{"num_hidden_layers": 21, "hidden_size": 256, "num_attention_heads": 8, "num_key_value_heads": 4, "head_dim": 32, "intermediate_size": 1024, "vocab_size": 16384, "hidden_act": "geglu", "norm": "rmsnorm", "norm_place": "pre", "norm_eps": 1e-05, "positions": "rope", "rope_theta": 10000.0, "rope_fraction": 1.0, "qk_norm": false, "attn_scale": 0.177, "bias": "none", "tie_word_embeddings": true, "parallel_block": false, "init": "uniform", "init_std_qkv": 0.0363, "init_std_o": 0.0056, "init_std_up": 0.0363, "init_std_down": 0.0028, "optimizer": "adamw", "learning_rate": 0.00153, "beta1": 0.9, "beta2": 0.99, "weight_decay": 0.0, "lr_head": 0.00872, "max_grad_norm": 0.5, "warmup_steps": 557, "schedule": "wsd", "decay_fraction": 0.592, "decay_shape": "pow", "final_lr_fraction": 0.05, "batch_tokens": [32768, 65536, 131072, 262144], "max_seq_len": 256, "doc_mask": true, "train_tokens": 476100000, "max_steps": 4751, "dataset": "wikipedia_en"}
Each number is 200 + 40 x the weight over its row's rms, rounded and kept within 0 to 999. Layers, rows and columns count from 0. The size before them is the row's rms in percent of the matrix's.

# layer 8 MLP up, 1024x256, rms 0.133, rows 344-362, columns 0-127
099,204,183,223,213,252,112,126,245,207,182,149,149,240,197,117,193,207,157,189,263,206,142,187,227,242,241,238,198,177,154,123,148,204,190,194,228,164,221,166,270,191,193,241,186,215,252,275,214,138,192,220,223,163,165,249,191,211,223,178,190,197,261,133,170,189,151,188,239,234,220,241,192,141,204,264,156,235,152,217,173,130,237,230,227,253,245,205,116,210,228,242,172,207,172,150,258,141,316,159,201,310,104,170,192,188,221,204,62,196,158,208,240,195,193,207,188,248,259,174,237,247,221,176,182,236,212,138,148
099,235,227,196,194,269,157,195,194,158,221,235,225,195,274,152,156,257,224,221,286,229,216,130,225,187,196,232,176,225,218,217,211,96,230,176,190,205,207,205,194,241,202,203,136,307,216,136,239,155,178,132,179,252,202,221,245,229,208,187,157,181,222,239,126,214,195,250,234,113,256,202,165,185,227,220,187,237,161,279,199,208,105,199,228,219,242,239,281,254,243,245,234,227,295,184,262,218,196,222,217,159,169,239,158,155,173,170,220,188,226,198,172,231,224,148,200,284,97,232,242,215,117,192,236,292,145,183,180
098,168,191,267,189,218,184,216,167,196,230,201,235,202,205,123,159,121,207,166,107,150,196,170,203,190,167,152,286,215,174,158,182,270,193,229,173,252,209,231,178,259,177,221,250,153,218,225,168,154,247,239,318,234,89,236,332,187,180,192,164,175,164,210,175,276,229,215,215,184,185,205,257,207,223,252,196,160,233,137,225,220,172,227,162,145,176,152,166,243,118,193,173,189,206,232,178,245,132,182,255,239,249,238,221,252,243,208,206,165,201,200,190,197,249,197,114,198,193,225,140,203,210,223,212,183,247,104,163
105,196,194,211,167,179,218,200,245,196,113,208,108,174,140,251,254,246,194,189,250,210,217,180,223,98,170,222,195,220,145,184,209,208,236,169,253,176,158,193,187,183,141,189,256,175,207,189,157,190,191,282,128,264,249,122,205,200,260,197,169,270,212,151,165,229,186,180,125,207,253,180,249,211,215,192,272,185,207,179,199,187,218,138,172,267,147,218,182,233,210,222,188,252,137,243,233,255,136,136,137,173,243,174,272,184,174,181,243,175,156,234,223,211,258,204,240,182,155,129,214,193,240,222,142,231,232,134,192
114,233,167,190,213,182,157,214,188,139,182,125,201,254,227,271,228,205,251,223,217,234,134,132,266,250,157,158,228,248,182,218,238,210,181,211,131,241,192,266,167,180,194,349,216,257,188,180,240,208,205,227,155,163,225,222,166,242,157,172,247,198,234,173,203,217,164,250,181,200,165,245,141,211,188,218,199,239,172,276,161,268,224,223,157,127,126,272,244,103,184,150,181,261,162,266,214,166,260,201,278,202,203,184,253,135,185,240,221,190,196,235,156,147,229,145,187,201,265,151,248,201,155,239,203,226,137,189,268
104,166,194,188,196,175,220,174,169,94,205,195,199,124,116,241,207,181,153,230,246,155,265,223,136,226,162,237,198,210,254,89,224,183,210,208,157,198,213,236,177,237,207,158,192,225,213,238,255,131,233,191,137,159,244,143,251,203,275,175,241,167,174,258,214,160,203,247,205,157,278,214,209,201,188,247,211,289,211,212,156,167,261,220,215,258,154,164,240,107,172,186,239,223,226,161,263,264,190,230,193,240,186,294,202,239,215,252,190,205,218,229,192,178,194,217,166,219,227,198,141,217,265,166,246,171,255,269,208
107,263,188,183,130,280,221,265,255,120,166,171,197,226,210,227,209,186,174,228,225,171,171,234,184,271,88,223,184,185,207,189,196,190,167,191,126,191,233,232,156,216,198,182,239,190,206,187,159,229,156,195,225,134,142,215,208,162,167,161,242,162,160,145,179,158,125,204,216,234,133,134,138,264,146,203,190,192,183,220,177,244,209,202,190,272,182,150,233,105,207,247,205,210,296,163,182,184,279,229,192,222,251,226,210,165,204,151,143,210,163,176,231,180,290,115,221,259,208,242,226,200,184,102,137,238,228,226,154
094,162,236,259,223,214,181,127,156,196,248,231,242,186,179,263,200,208,170,190,235,238,174,153,224,225,176,275,225,223,264,206,196,202,273,220,166,269,196,222,205,221,197,245,172,79,178,192,174,348,199,257,208,192,178,209,186,214,159,183,245,205,173,244,271,242,191,213,186,134,175,223,166,229,210,238,216,269,232,228,212,116,155,177,200,159,227,192,206,246,287,262,191,163,131,133,140,248,180,206,220,147,174,252,194,145,191,202,233,166,175,276,173,242,223,136,240,226,217,224,180,200,119,128,196,217,154,197,224
094,231,228,187,174,211,105,151,209,126,209,177,126,136,162,235,259,235,221,247,234,270,182,147,225,192,161,118,188,239,192,209,164,212,200,205,140,207,237,188,166,199,163,206,190,201,171,141,274,162,185,135,199,192,151,201,215,221,218,234,269,219,252,188,183,219,172,258,134,186,202,212,215,208,185,190,192,265,254,313,236,223,266,230,103,99,230,190,223,184,191,173,229,200,195,173,216,221,203,261,217,171,195,189,165,150,151,201,191,207,177,139,141,210,262,189,273,215,217,179,178,216,180,235,252,150,191,268,178
098,172,238,146,182,224,191,181,252,225,114,177,229,242,215,244,231,162,188,200,255,114,265,227,219,230,189,214,213,212,203,158,138,215,283,241,161,294,175,183,127,240,220,178,209,272,278,261,272,205,182,146,215,180,230,235,171,202,130,168,226,225,208,182,190,278,122,255,176,191,243,236,154,199,166,229,197,195,218,161,132,207,247,176,159,154,209,181,214,181,179,231,166,187,196,131,182,282,222,147,239,156,193,276,181,167,216,236,90,197,155,111,246,245,191,232,209,225,148,184,171,260,189,230,151,236,232,137,263
095,140,216,198,192,229,243,181,244,208,129,128,244,165,274,194,171,202,103,143,237,209,169,185,203,141,221,190,131,221,228,243,162,181,142,125,166,222,201,235,130,170,159,210,217,245,263,165,208,193,221,153,147,193,183,206,244,247,187,192,291,172,258,162,266,218,163,218,235,217,215,235,186,244,123,180,242,257,197,241,261,215,206,229,189,238,221,243,220,213,213,204,245,169,168,199,212,125,162,267,240,175,201,237,162,188,184,130,220,146,260,260,187,199,190,131,167,223,188,238,194,228,181,170,212,162,206,195,132
102,292,174,175,158,182,246,221,172,228,177,248,225,169,172,218,187,150,178,217,207,200,216,195,225,243,237,241,202,226,213,179,242,214,248,241,233,218,276,198,108,157,176,183,296,146,176,161,180,224,243,157,182,242,197,273,207,119,138,169,90,272,206,191,200,266,228,225,185,235,156,129,212,150,131,234,239,214,190,256,117,173,189,225,287,228,242,276,208,203,244,155,200,242,137,210,170,201,162,206,145,200,174,195,197,200,270,223,123,187,194,250,216,213,139,139,276,211,194,216,238,131,265,199,198,177,266,182,212
099,204,220,190,170,191,233,246,242,176,173,248,200,199,217,189,187,160,250,243,210,276,261,196,170,231,173,112,213,242,155,140,215,208,173,251,133,298,212,240,209,129,241,228,262,166,170,243,238,169,233,201,202,156,114,188,197,124,201,222,176,258,177,193,224,206,161,190,181,165,174,232,201,156,135,222,197,203,149,210,184,292,210,192,223,237,206,151,190,199,236,164,243,138,228,228,206,196,183,249,170,246,157,174,205,128,140,203,148,229,184,260,154,154,204,138,232,171,227,189,245,232,223,184,196,167,199,241,158
094,201,206,257,234,146,165,220,121,206,226,164,209,151,186,207,213,224,146,267,231,188,152,199,96,173,225,274,177,78,228,287,143,188,229,139,186,197,217,155,156,158,236,223,233,226,145,214,207,106,149,113,253,247,181,217,206,193,173,194,155,258,175,269,187,246,194,158,183,265,191,199,171,282,154,180,206,110,227,213,96,231,128,125,257,190,185,227,192,201,181,214,203,191,195,180,168,140,210,272,228,162,172,181,156,192,200,222,173,239,262,200,182,183,193,200,208,180,238,209,174,140,281,203,184,191,178,235,262
098,184,191,168,187,220,207,171,198,216,173,219,138,140,160,173,168,189,207,209,206,187,211,216,203,180,238,181,279,162,212,249,221,170,216,239,144,132,172,236,182,137,208,178,249,164,195,354,154,188,243,192,257,224,137,214,157,108,190,249,221,201,271,180,228,197,188,210,150,193,176,183,182,178,185,165,157,198,196,234,122,173,164,194,156,227,196,201,167,147,150,220,223,227,214,205,225,179,136,229,202,182,199,236,227,199,233,120,161,226,185,269,217,177,257,163,128,198,222,197,151,274,185,131,225,204,140,184,171
098,195,239,187,224,177,212,136,188,151,305,213,191,163,154,175,230,199,175,237,166,221,293,90,174,162,178,256,235,250,193,198,186,225,261,165,159,205,184,159,249,251,212,223,210,282,249,151,159,236,236,222,190,105,259,199,219,181,250,133,218,164,233,214,198,185,267,180,188,202,165,166,124,235,261,188,198,248,207,150,141,219,98,213,232,211,199,203,194,251,168,179,158,256,184,188,186,199,170,186,209,172,145,195,115,228,195,284,206,181,138,196,261,135,256,164,222,208,160,181,202,219,193,216,160,249,217,174,146
099,227,204,177,204,205,179,210,238,138,242,209,176,219,192,214,181,201,201,258,129,274,113,181,106,199,116,240,206,255,162,119,301,185,171,167,169,239,239,224,216,169,157,157,95,150,227,210,186,178,234,255,151,184,217,144,237,236,195,196,144,244,206,232,193,204,206,170,215,189,217,158,236,250,199,226,175,224,303,218,204,136,199,199,150,215,263,237,216,257,224,249,173,223,142,169,170,287,228,201,244,169,238,250,183,235,165,138,196,201,250,181,241,193,130,164,224,175,203,211,143,174,202,208,139,255,196,199,170
102,210,214,192,246,178,187,107,163,169,160,234,232,161,166,198,174,218,233,186,203,203,159,208,237,240,231,195,159,126,225,207,156,197,205,190,211,210,228,262,216,241,198,187,185,246,141,183,170,237,135,171,231,187,189,223,179,238,161,171,270,283,194,255,200,220,222,242,195,186,256,185,162,137,213,262,81,124,201,207,144,173,218,198,266,199,209,147,256,155,168,179,167,296,131,164,211,193,188,229,234,255,226,196,198,216,232,197,208,158,282,185,159,191,189,262,166,167,268,203,158,186,207,218,256,222,232,170,179
096,215,219,207,282,137,149,206,199,252,209,231,248,129,195,247,170,175,159,221,249,220,202,297,203,219,152,190,213,189,172,168,182,288,246,171,236,127,316,146,178,197,172,204,188,252,139,177,244,185,251,219,188,190,186,229,179,284,141,227,152,278,196,241,253,145,161,212,236,87,212,216,149,178,155,255,220,216,210,161,239,218,211,129,265,144,164,220,217,178,211,194,181,247,224,214,191,188,185,205,230,147,197,214,244,180,199,169,243,192,199,179,244,256,203,175,215,271,198,252,174,190,191,247,190,187,208,190,183
# layer 8 MLP down (transposed), 1024x256, rms 0.126, rows 344-361, columns 0-127
098,154,148,157,200,167,180,239,181,160,222,245,220,201,180,177,243,264,126,194,198,155,184,158,129,170,168,241,179,174,144,234,173,228,174,194,221,237,221,187,184,178,158,236,241,219,219,232,178,242,220,230,204,234,99,211,180,163,259,215,223,253,209,202,282,177,193,278,163,141,109,215,211,259,179,237,178,237,159,197,211,245,208,163,220,194,225,94,241,195,147,197,232,217,208,140,269,267,224,220,160,143,180,223,178,203,224,201,236,171,118,205,189,213,272,215,127,258,227,196,207,224,176,185,193,174,214,241,187
098,254,71,168,171,197,240,133,253,221,177,206,196,221,181,241,196,193,228,188,190,193,225,204,229,274,189,162,189,247,188,207,224,192,152,208,224,259,155,181,208,157,200,194,269,117,251,263,170,243,240,227,198,152,187,171,154,224,258,157,168,238,239,192,168,208,187,220,211,273,181,206,187,207,176,160,79,136,239,192,272,175,135,233,218,210,144,205,148,138,159,184,113,192,211,209,166,187,249,176,193,251,155,156,184,279,237,195,202,200,185,160,194,134,194,224,199,219,211,213,172,223,145,241,137,129,185,158,181
098,227,30,224,173,177,231,220,186,197,243,132,216,255,140,133,206,156,187,206,194,221,239,234,208,206,191,269,251,221,230,187,161,117,127,150,213,217,162,243,162,172,193,198,214,221,245,172,182,214,162,225,123,197,219,244,205,221,218,217,175,201,178,257,134,239,234,174,158,244,262,171,209,205,176,129,156,171,250,217,211,146,153,240,251,239,204,216,248,128,222,202,210,251,214,242,149,178,185,159,166,199,192,226,184,238,149,208,157,146,174,192,168,233,186,184,193,196,231,195,278,226,226,251,175,240,161,207,210
106,174,253,190,213,212,195,193,194,189,226,213,173,185,172,252,221,182,193,169,189,206,214,181,254,246,254,175,201,239,148,184,150,217,180,189,171,210,216,246,139,251,165,194,87,242,260,271,252,248,200,188,243,198,228,251,144,167,172,233,200,158,190,220,159,204,195,234,206,190,125,143,229,240,242,200,203,186,166,161,227,202,253,147,178,99,176,223,129,197,268,236,131,174,178,252,91,214,202,196,220,258,174,135,172,231,265,258,250,185,169,115,207,201,114,242,197,204,213,201,246,162,242,247,213,164,220,178,257
109,263,314,210,156,212,188,248,163,210,309,156,177,204,137,238,217,227,206,195,158,239,265,231,226,190,175,217,156,263,227,224,213,167,203,211,156,255,208,126,228,185,236,262,166,205,182,215,244,215,190,247,240,227,305,210,200,188,148,227,246,155,238,216,183,296,254,199,174,174,206,210,178,136,271,213,153,224,167,244,215,261,144,234,203,226,194,156,261,169,142,194,210,238,206,194,178,240,202,142,190,197,205,215,226,132,201,150,176,188,162,197,227,249,210,219,204,237,164,246,298,222,249,153,197,195,183,140,163
107,215,239,140,162,160,219,211,190,201,169,159,165,196,232,160,228,144,76,218,256,236,200,233,187,121,184,187,239,186,182,233,214,135,219,195,178,211,292,112,249,231,229,141,200,281,283,156,185,219,163,199,291,180,114,232,196,191,221,170,243,241,156,228,146,282,178,209,205,177,201,222,163,194,211,121,210,140,202,145,150,194,247,237,156,201,275,208,245,180,246,246,196,234,204,248,193,206,154,188,208,261,249,132,211,198,224,219,249,189,185,255,233,212,173,184,225,133,236,183,222,235,246,242,194,205,242,237,218
108,192,245,141,251,265,194,148,114,140,186,192,187,203,250,287,173,230,175,161,171,155,244,96,151,161,148,271,198,240,237,207,274,214,196,211,166,197,221,141,142,188,252,172,299,142,227,209,220,299,246,169,203,200,213,241,234,202,217,219,163,187,140,207,245,156,206,235,187,85,195,211,120,193,153,202,212,184,173,214,246,170,149,144,204,248,280,203,176,215,208,204,230,249,235,179,184,135,222,217,173,233,141,143,244,172,204,183,282,197,215,224,121,205,235,181,198,201,225,233,187,164,161,214,198,262,138,210,249
094,230,31,157,126,159,204,206,221,146,198,192,194,261,225,129,189,186,172,165,190,242,202,248,100,209,151,195,130,193,166,202,196,169,178,182,179,191,206,225,232,213,233,193,247,223,138,254,205,93,218,175,152,264,138,200,267,199,172,243,201,159,185,196,176,189,184,170,199,240,229,170,127,177,236,206,199,165,192,169,150,222,273,161,215,221,167,214,199,244,165,204,224,280,265,208,232,140,236,239,230,187,226,188,196,277,238,207,210,227,214,255,160,188,211,254,264,181,222,178,186,220,288,213,174,192,214,214,236
093,180,342,245,196,160,316,239,137,237,185,215,226,210,211,192,220,182,189,131,72,204,214,187,136,174,213,231,177,240,184,193,224,227,182,198,220,190,176,192,165,230,155,201,226,166,273,234,151,197,178,190,175,183,150,59,204,212,163,201,210,156,229,202,224,203,236,219,283,245,240,253,311,189,259,182,179,229,131,228,196,192,216,214,153,228,203,85,151,160,167,214,189,217,171,228,206,236,224,205,288,203,228,179,224,214,242,220,182,136,179,206,198,168,136,227,195,154,171,243,236,170,230,251,273,229,175,170,205
098,96,238,199,190,197,165,211,222,215,221,112,196,198,169,180,155,160,219,202,171,162,216,168,263,164,172,175,204,286,205,249,191,184,171,165,214,242,204,144,219,184,221,171,207,176,218,230,182,245,199,137,274,216,241,247,213,289,225,226,151,155,173,204,239,238,255,255,240,253,229,184,195,176,198,175,164,171,212,226,210,186,266,125,120,184,175,175,243,166,217,166,164,265,210,118,213,217,270,297,199,201,238,158,184,214,227,187,203,186,248,178,206,207,234,180,182,178,213,241,207,285,181,196,181,221,225,249,248
095,170,168,191,186,230,255,238,262,205,165,151,181,254,181,214,211,207,191,218,230,200,120,208,182,203,165,192,198,95,270,223,176,179,250,197,130,212,270,203,178,214,229,195,160,146,161,251,216,253,183,188,117,195,212,157,150,188,150,156,231,144,260,193,235,259,293,281,213,229,155,197,165,159,153,196,213,209,217,233,194,163,261,132,167,199,205,220,234,188,207,183,184,195,244,193,253,225,225,177,164,191,261,232,208,235,204,153,196,146,206,238,190,192,166,252,173,118,174,251,228,195,156,212,236,154,181,261,206
101,315,289,196,210,197,170,154,252,194,162,239,199,185,148,146,200,237,235,165,186,200,257,215,127,183,197,152,216,221,174,122,204,235,308,100,147,236,260,187,155,205,158,147,174,174,148,142,222,270,238,109,251,191,202,235,224,222,195,141,216,241,245,177,158,138,158,219,188,233,182,201,187,200,255,211,208,269,200,247,198,142,173,223,188,130,240,195,196,188,273,103,194,196,204,176,224,232,168,229,108,155,141,157,164,193,160,224,171,232,227,188,146,230,225,192,227,185,163,210,220,223,263,265,201,250,214,224,187
099,140,184,130,203,293,127,206,239,180,194,213,191,222,210,227,155,194,154,227,228,303,146,186,217,151,185,144,235,166,277,279,219,219,217,217,137,194,209,69,193,173,166,192,203,195,209,115,213,177,240,206,225,263,214,182,189,195,270,211,172,222,152,210,227,250,203,193,195,225,245,157,159,213,183,158,204,179,200,214,192,97,199,170,177,185,194,107,234,242,180,118,184,200,228,256,243,144,235,213,249,235,169,248,203,173,216,294,211,271,183,221,209,165,197,213,177,218,250,137,192,206,206,142,214,194,244,172,145
095,203,215,220,271,257,121,179,182,178,181,217,123,180,164,180,177,113,223,228,178,184,207,190,238,230,156,234,185,187,237,194,194,200,205,198,188,150,184,316,222,167,233,259,184,143,140,245,250,214,194,107,223,244,168,169,187,192,195,224,154,186,169,222,152,133,148,140,229,248,183,223,165,207,197,175,219,211,296,168,231,166,236,192,200,176,104,168,222,199,192,185,229,190,233,225,181,206,201,172,186,220,148,139,190,168,189,216,221,169,178,160,166,192,149,230,170,268,151,252,349,214,143,273,233,191,176,221,224
097,208,265,282,254,210,160,157,173,161,152,191,163,248,222,205,185,232,190,246,175,206,222,208,216,206,249,198,178,172,199,227,201,155,151,214,236,219,237,216,180,205,264,182,250,178,167,279,218,252,190,203,140,154,257,255,177,184,199,275,213,191,228,247,252,221,138,195,211,173,200,104,245,191,177,194,283,196,148,172,218,176,155,145,167,259,188,244,146,252,202,196,164,272,203,191,208,234,172,169,272,217,201,146,207,209,218,114,267,170,144,206,221,239,158,77,262,196,185,183,260,209,123,236,243,156,221,218,199
099,170,310,201,231,233,137,286,191,257,173,211,228,239,205,248,194,152,165,183,156,198,192,234,248,249,188,201,226,213,232,192,277,250,202,192,260,219,191,261,254,192,178,152,307,258,265,251,243,240,158,144,160,95,179,175,217,184,246,234,190,186,195,264,222,205,188,154,259,179,228,219,206,202,186,219,213,137,165,229,158,180,202,244,202,177,107,121,211,193,261,233,188,173,206,181,228,199,198,233,148,298,156,187,240,108,221,187,167,165,180,242,126,211,204,233,184,239,132,160,179,256,271,222,172,209,195,196,123
099,201,280,152,144,202,214,139,179,172,170,152,233,126,230,249,212,199,138,185,195,226,272,263,192,243,156,179,291,215,236,174,210,180,194,206,178,216,171,208,197,215,219,181,171,207,234,178,156,180,166,250,127,180,222,208,259,144,229,194,250,138,194,211,258,121,144,169,199,190,195,237,175,181,216,245,196,222,114,173,205,199,169,237,183,214,200,165,160,122,223,230,137,260,231,186,196,166,184,247,215,255,221,126,244,209,220,202,249,223,169,196,183,118,153,210,150,230,209,185,237,219,130,250,118,211,192,117,257
104,196,267,220,155,148,171,223,214,306,251,228,203,162,256,228,213,304,172,217,223,175,179,140,210,153,148,166,213,206,181,207,202,83,249,229,191,203,208,205,208,203,161,214,211,195,262,184,219,177,193,139,222,141,233,146,180,269,265,254,202,150,189,204,136,216,167,138,155,216,256,185,143,135,124,230,233,206,242,91,195,182,124,248,231,196,225,196,127,203,227,207,291,225,210,158,183,147,164,272,208,197,253,201,216,204,221,224,184,191,193,224,237,204,167,216,190,241,182,240,219,250,197,235,187,186,194,166,160
# layer 8 MLP gate, 1024x256, rms 0.132, rows 345-362, columns 0-127
097,208,193,203,206,169,197,187,197,189,76,202,166,163,209,201,152,207,209,223,217,144,274,174,194,170,131,153,142,259,164,262,189,158,151,201,240,204,236,173,96,193,202,256,269,205,255,177,165,213,201,127,152,141,177,233,220,244,198,173,206,153,227,162,129,195,195,245,226,220,205,136,251,103,170,233,220,110,208,256,210,242,167,190,236,202,201,181,222,208,205,243,158,212,259,268,183,206,245,198,227,192,270,204,173,134,139,158,164,212,201,198,215,196,191,195,128,161,185,248,210,168,213,163,139,153,237,134,191
099,187,218,213,226,203,159,211,207,278,251,221,177,204,195,173,173,165,222,181,170,174,186,209,204,178,310,173,202,194,212,145,231,222,234,126,143,184,206,214,216,279,208,208,227,227,248,225,251,213,239,231,243,211,197,156,293,257,196,341,198,204,262,188,238,239,209,217,212,185,193,222,241,199,222,174,182,177,216,192,302,133,206,207,194,164,160,168,157,192,172,174,155,235,195,185,269,175,179,242,249,279,198,250,212,270,223,219,167,179,210,154,245,251,174,245,211,269,258,299,254,128,191,227,142,161,172,167,199
106,262,220,311,310,206,155,186,168,267,199,211,286,204,248,210,142,238,247,245,256,165,185,195,115,190,215,165,270,222,274,199,240,148,170,220,185,137,177,276,172,189,192,243,165,196,207,257,203,188,208,195,166,284,237,216,232,189,167,174,176,219,263,223,231,131,206,191,204,203,155,261,221,235,228,162,220,227,230,273,211,168,225,189,197,132,281,201,205,211,161,248,221,216,192,185,201,197,252,211,216,118,191,205,174,201,178,260,204,208,169,228,149,150,193,97,206,210,166,199,213,271,189,114,186,146,168,181,117
102,161,221,169,277,121,284,190,236,185,181,215,192,97,230,150,210,118,232,188,146,196,194,195,278,197,243,147,234,220,188,168,260,309,188,155,183,179,204,216,206,217,205,176,239,182,223,224,163,240,208,169,164,161,180,229,122,239,142,192,166,222,170,198,185,164,207,173,220,196,187,134,241,244,203,110,264,189,127,265,211,157,178,152,244,161,203,148,212,192,205,215,209,209,227,205,239,157,159,223,207,206,244,233,210,184,143,143,138,188,174,181,225,249,178,155,200,162,275,197,171,207,135,246,182,108,174,151,179
102,196,264,239,177,194,251,151,247,167,174,220,166,201,169,188,141,235,236,158,154,118,194,156,232,200,196,225,251,253,193,142,178,238,291,179,171,224,157,232,177,201,163,137,171,249,173,246,100,144,223,224,219,166,186,249,197,167,202,230,216,233,160,209,223,188,222,171,268,228,188,212,186,265,237,315,180,159,182,251,218,229,173,207,238,126,192,258,151,190,197,217,145,96,211,193,159,186,206,145,202,216,117,204,201,215,239,166,210,201,125,82,117,154,237,193,227,193,179,159,228,175,216,91,262,171,259,201,240
103,214,234,185,282,163,178,183,214,166,228,215,141,202,161,178,142,192,225,177,225,222,200,172,227,324,256,127,238,173,255,245,243,219,186,104,166,183,168,222,178,166,262,209,199,120,174,207,235,180,181,198,204,179,204,212,259,218,175,235,205,195,236,217,118,165,299,208,215,183,220,141,188,216,219,188,184,150,163,188,242,146,238,156,236,164,208,168,249,192,112,156,184,142,194,173,192,191,239,167,274,264,262,143,220,206,230,175,187,233,178,173,238,201,174,167,172,115,253,166,175,142,140,205,204,197,159,167,116
096,182,283,232,212,140,190,178,218,246,191,187,153,251,211,205,129,242,249,181,188,186,232,254,223,236,245,226,126,172,198,219,215,200,203,183,177,227,213,211,226,227,194,205,329,140,216,237,140,252,174,177,169,155,311,203,169,236,197,228,224,199,206,253,251,241,178,209,207,135,225,226,168,225,199,213,207,246,224,206,216,221,205,190,186,185,251,135,213,161,220,188,223,209,191,260,192,185,262,249,279,228,169,154,233,146,287,212,224,216,101,219,234,230,279,205,180,219,168,222,173,202,143,241,181,276,198,186,209
098,160,193,184,237,205,172,222,252,259,241,175,157,190,138,180,171,201,253,164,162,215,246,180,222,199,220,123,179,149,139,186,212,276,258,199,178,205,166,272,161,154,171,160,231,260,207,225,184,176,255,229,201,182,192,224,214,167,194,287,218,192,223,229,214,177,280,107,256,257,220,184,125,163,201,205,210,193,197,197,245,165,251,127,188,198,245,216,217,247,177,216,261,233,204,131,244,247,219,238,204,118,224,177,175,247,184,230,160,205,223,195,181,235,215,189,206,288,243,186,321,212,157,168,230,212,215,145,247
099,162,258,262,235,208,203,171,208,216,245,267,188,231,238,182,235,303,199,225,164,248,163,282,122,170,167,154,213,187,232,185,202,198,211,130,152,192,178,222,190,113,243,172,182,195,238,217,238,184,175,210,254,224,231,144,219,145,154,255,173,199,164,172,171,174,212,184,189,106,246,226,197,211,249,225,235,251,228,203,210,205,240,188,217,311,275,164,245,150,190,171,206,246,161,198,162,148,162,215,186,257,224,232,186,165,185,195,202,252,173,223,160,201,236,147,183,199,236,174,231,213,215,241,142,162,243,165,196
095,194,251,197,223,190,195,131,238,195,210,153,185,209,228,184,241,256,198,203,220,173,180,198,241,266,187,212,132,260,215,198,180,159,263,229,168,261,150,284,209,200,212,122,187,135,208,253,200,224,215,191,158,134,178,144,237,239,172,273,247,136,150,169,215,276,142,178,217,154,181,148,230,248,229,218,191,147,201,263,232,166,182,217,198,148,183,223,161,184,193,186,215,168,189,221,242,210,213,171,205,263,212,247,132,294,253,225,263,130,223,233,244,175,235,185,210,192,207,214,207,188,202,162,263,163,179,214,144
097,128,252,236,182,171,225,186,191,175,205,199,149,158,197,191,161,107,212,190,140,158,239,180,222,208,219,227,180,178,193,170,176,196,253,189,251,168,155,235,130,120,162,180,131,200,152,215,157,220,225,211,246,143,195,227,167,242,134,202,229,171,195,109,242,147,278,152,233,266,201,167,168,201,217,261,182,196,264,234,181,248,209,192,193,167,139,148,184,151,163,207,189,153,227,220,301,179,183,247,251,157,207,199,157,300,205,236,203,153,244,141,125,182,193,256,176,185,182,185,148,210,163,188,223,151,142,114,238
097,186,210,181,252,251,191,191,193,193,235,269,216,203,171,205,157,189,260,174,201,140,224,156,255,181,172,201,179,209,166,198,192,221,222,257,204,200,224,293,258,189,241,222,226,136,263,229,259,228,272,213,178,170,198,274,200,194,197,122,310,195,208,258,247,143,163,155,224,190,180,222,169,174,217,224,178,187,183,199,186,184,152,148,257,168,187,189,192,167,219,223,254,213,153,131,185,194,256,227,154,248,206,186,220,177,233,202,249,205,175,174,169,236,252,227,239,163,232,171,164,95,157,250,188,140,246,247,155
095,199,191,178,147,241,150,248,188,151,222,191,216,163,226,179,194,132,260,245,162,209,224,206,187,142,174,219,222,213,190,216,232,267,192,133,191,164,188,269,99,134,190,250,222,113,174,218,221,164,221,227,220,203,189,200,182,144,131,217,200,191,168,285,180,153,222,172,249,124,203,233,213,213,230,246,224,181,276,197,258,185,153,143,167,158,183,227,249,240,195,237,154,232,136,234,200,263,188,224,252,169,178,169,120,221,197,251,224,158,161,193,135,252,221,266,252,194,175,137,234,151,126,170,154,176,194,228,306
100,182,230,227,200,140,234,242,180,238,240,198,155,154,246,183,196,151,170,223,138,196,232,187,183,181,245,193,199,227,224,181,200,214,163,214,219,185,210,206,125,224,196,169,215,253,271,180,181,169,207,179,233,140,152,193,169,146,226,168,173,231,224,185,197,212,238,181,179,176,167,151,154,244,246,247,183,207,185,194,237,214,201,260,182,127,138,127,203,225,182,148,283,194,236,175,218,264,200,162,216,300,144,198,162,157,223,221,188,136,161,206,156,214,290,188,189,219,248,213,224,235,239,205,274,136,155,180,282
099,173,215,162,150,240,211,252,292,184,136,229,162,204,208,203,244,196,221,203,153,154,155,206,174,184,176,192,215,160,165,238,134,208,140,182,132,162,243,214,204,279,147,183,147,217,155,180,189,255,175,157,249,135,113,182,276,197,98,236,165,241,111,181,257,88,237,311,200,270,238,214,180,215,174,166,123,210,184,169,207,200,166,151,141,188,273,175,154,164,175,245,261,237,237,238,206,251,253,162,236,236,194,202,231,165,197,226,283,157,175,169,172,213,212,200,220,186,227,203,192,147,190,242,240,185,188,222,180
098,253,196,204,146,255,208,178,201,184,248,274,175,146,166,208,250,188,275,244,215,248,185,235,149,153,193,145,155,195,181,223,223,192,211,157,129,191,214,226,201,146,213,286,217,200,229,234,295,158,267,126,173,214,196,213,243,224,157,162,117,273,199,205,204,204,211,183,196,154,216,165,153,262,146,262,173,177,225,249,203,207,199,235,209,179,204,161,232,106,149,142,210,214,164,181,212,193,305,184,267,203,177,267,157,156,197,235,245,180,171,130,209,224,177,199,182,225,197,169,180,250,182,209,262,155,262,230,174
105,258,246,190,283,236,231,190,197,158,210,204,135,208,113,203,216,141,266,154,197,205,198,182,236,151,221,265,242,227,239,192,222,253,243,171,186,250,168,261,216,206,227,261,296,172,187,160,221,194,257,236,187,189,281,204,217,211,174,221,201,160,189,171,276,216,235,163,262,256,156,196,227,212,205,189,239,213,162,277,177,196,218,177,233,129,211,130,262,259,158,178,197,230,202,154,237,292,251,257,227,175,212,237,244,248,172,137,170,151,218,228,166,197,271,295,179,197,265,198,177,217,211,247,173,210,189,214,156
096,207,220,229,169,183,141,177,150,244,148,223,213,254,277,160,125,204,183,172,178,159,258,194,151,202,246,183,158,159,179,178,188,165,290,213,170,222,209,233,117,126,222,222,208,240,240,286,243,233,194,108,268,234,195,234,247,223,193,132,150,158,210,231,166,244,236,182,202,210,231,269,218,169,171,242,190,181,152,161,192,215,162,222,271,299,192,208,211,107,186,229,251,191,177,200,181,234,250,194,207,208,220,179,199,176,198,143,155,260,118,200,150,216,247,202,271,212,227,222,219,222,212,173,187,183,207,189,266